Part of a small language model's weights.
Size: 2 heads of 32 (1 for keys and values), MLP 256 GELU.
Architecture: LayerNorm before each block, learned and rotary positions, attention and MLP in parallel.
Training: a variant of Muon for these matrices, 150M tokens, 4572 steps.
Each number is 128 + 32 x the weight over its row's rms, rounded and kept within 0 to 255. Layers, rows and columns count from 0. Numbers have three digits each. The size before them is the row's rms in percent of the matrix's.

# layer 10 MLP up, 256x64, rms 0.283, rows 31-72, columns 32-63
096:232116151141141150063111071134093100159105150145108146118160093178108172131139080147119082142145
103:121076172152093105118143169191119131095131091147107147098174115117154090062143161076136171178121
087:140141152104093147079075125155146133133114118088079076095155127130077137164096145176119135135087
104:138137096144129100094141082204156147098150114115162091147115120106074111123122164113113098141120
098:130067094111168097174071110139098133096106089052147164141144120184140144143178107107137133129148
107:125132165108145144147177158117118141106039138131071097076136124100094115119135112122126099184122
101:122130141103069134144137121150135073166158182081127151093173123099130094096137104131078126140086
116:168130162130113111128106132123181171131113123131107132114133122139121140121109117085083128081131
104:097139091142113171183091066118099126109113098175119135139136198123119122081167126147158134122082
099:214139131136126109156102113174146141131128127127141132161155145117089094121101104082126099184141
113:192136099117133102156063114112180137082126141127147115169089117138137113137126135148199130085130
075:101163120076153149133137131138122152134141134186122143114159137138122085115087135151128052117119
075:088179101111117077060172119171129102137092127094154142180118182144088126172193116145130132137140
076:148104116110105158133146133119176175154164096133163125141160115176045185127108135111170087059108
111:155119124129157098109107119072100136132174158152133169144110127115099090147133113188107083122101
106:117178070110100102104127135173146143094103148176082142082143086126138102088138154140128173137102
113:112117158130091114099133072156130175101146090139129148187102166113156132122162089118137118129133
087:141105113155160104139145124186193147041132162198145170119144153101113161064125124132144100124110
097:107062097082156055149126113088123153134136158162076124114146118162100101102154099140082179174179
093:143158148139068124106182187124138121144106050089085112145114141164137154105131173098095121167059
090:108154074145135109100113107176088128130162105121147110091162107089130141112179137115111175233098
105:157134082044154131144163088158164136059055171095097114136154149137138202111095097087121106160130
105:144112150145137076130116129117209117091117061125069065103129117156117119071148173098155150085160
098:182105134141112135111125144103149145141162107135150082145153131111107113099164116093150137123131
104:165137148083160143159134053138161169113114149145122136157120093143103144128142079148123036174102
117:092123123120099158079160077092114100123092120080215123146116109138170091125204164088126165099100
078:141168097110144130083089166106156153138120119129125112109094157133168052137126159141167071113097
098:142204199165121147101081092135107134147170094146078144191108118108140137133129111059140103128113
103:146030142106127081182088110189135155156082073109149163161176141138130110131121142089104109209126
095:158151104125155122107117136179177083107110124106115085109127133126088149168174141132148082144147
089:145128074085113103135124119116105064153101121179117185120069069151097146076093125138116186143118
083:105107142130203204100106124133182134137155070121170091092154126128145084132154134104133090060125
087:153134216102157146117135128137134109152127146079106138139094113132127140142136111102089109093158
096:086097107137094137135166112114162148100135123202144148057147134148155089064189144147076108146114
094:138148130115136084122131105144125136116120144174076106113153130149129074078132098153126151143092
114:150105119129090152120201149096169078135076159128122132113115098206090149112165078107084131162089
099:101117177094137151091119152135107154108172115122142120222145081121129119063115068128103111166132
087:173109108084122132130141075110115091084125164090208070189148169061120155154124161128119128141130
104:159126098166127086084066145116120094136096119098211096095150136119118108080143083129099158127118
105:110146069109098089148147122135107105095158176132140112170128135122097133094162111173131112140136
100:087173123119143084101133154081152130145120105131093164121145084147155168131116144100179104131143
092:095103148119142093143088095134088171115099131166131121121147177105106125143146073152136158100118
# layer 10 MLP down (transposed), 256x64, rms 0.128, rows 31-71, columns 32-63
094:163123106126150163139115098085069134128137141140134139160179120148130150089188137109118115147113
124:102124118082091159103126212113118114148150133119148114125102133166107124176135108154125131131114
084:120103134132090101145177104178131098160157189118134139127100121137203123060110110119123110179149
108:113157098109107190111091069098158121164154162093163142173137053122163138148058087147133174075092
098:117119154153155162196090133115132115140162169155117146136180146139150100226163117142179134168093
126:096115109129088082113145167157161073143191148190092082096146100144109171089120114144090121095135
098:164144107103130122157149131090138091051110146124126092075136114188132110128103164078150097052126
111:176135102144128090117147156126077131141113116086174129128139106144046163127139126116123159131167
102:159060134129146126168119117023091100117112157131155173145116129113081104131146140101160094168170
116:141112153106151151131226082159120139125152178110101109134070095108083125168042115146142167080094
126:152070126141077146095088098103171145106162160137135121121130120115110194133176119107110124135113
082:106099142209081126134113176143117082169135161155124155124103170108077165063161185095095096135137
070:102108176187134140121099067147120070111185157124146193106099165118202124094122151147132107120086
066:160080131156192114162135135159102137157124211166113176090108122135147150134116175105111102145133
092:113097160180111114113163131146095172148130123133040097136132151136136110132181156121069132103135
125:067129116095125077123099144135117167137125143183129123093079136063184079138144141206124163121107
143:125105137079194105132116165104161132103071139078189149071117142185122151133144119129100132128147
082:153100134130157162091103191147118132147140124114152145126133159121121086114127133129157103101097
093:174149127069145098191058045145123087129120115116158166142134128113113123161160095104108167076123
091:069119159134152138150146128190170103103146198134165131084092094116115167131101126102136108119145
080:106103155126220081164088102128098115122145146169138133127082076133136167099128159130126134090159
106:138148120130127084101123151126085125134154087078144157134167095146145075164134119162075143081150
134:146136092076073144181108120105091161160111181101160161128128153120107145194190116146115144146119
086:162138109163089070126170147184073152099120126113111132143109132119120130123150147183120167128150
107:122123112155091157087094072103167118124082138141125194090160165176092149099155124121130117111090
139:154162100184123126159154146138226133140109143129110099108128115145142137120060150091110133125124
065:154115116179135134153134122113147086106160144120139149113114100137116166119116163125113109109115
100:117113138149137166133122182159106120128117127221123128139074087096063100146081154142122142157131
106:140134123159133178106136137081157166107081135084083083081062173186097122142174127133192172141090
089:126127180136141124138132142105064131109150128150122159154139110121110106085105111117107180098099
076:131207185124060181047124126108128135122085090107134147117159150076159155127136094134106107120160
079:145130139139080116109105210116123172122102107121087143146103163099115143156128163080165166177134
072:119145104112112153147119156140140129077105102153180106100175155140141124124115155160200136097126
088:139089084124123196112126092120101137118148136135104138107112101138156117077128083192143100144148
085:108063132127156089175085139201105121132121115135136185127104091085091111145134129161106045093153
110:134102158124160128128103133063142146145144127157100210119073127132133124102111115103127140120082
112:088132181133148149136110162131139167133126129133143156115084103168142126068180141149125054109115
088:041147170180117174141091140188139188164096141191097142118151140172142159070127103148115136118102
119:152151115112110162121128145119071111141155170122144099172148138106142197162171150163075064149139
106:124098137125124127148136120160068123141166129115155100112126144083149112166166172126074174195123
099:251130155146110086148165164141059153131165081089156143159119099062111148097117124139102160133175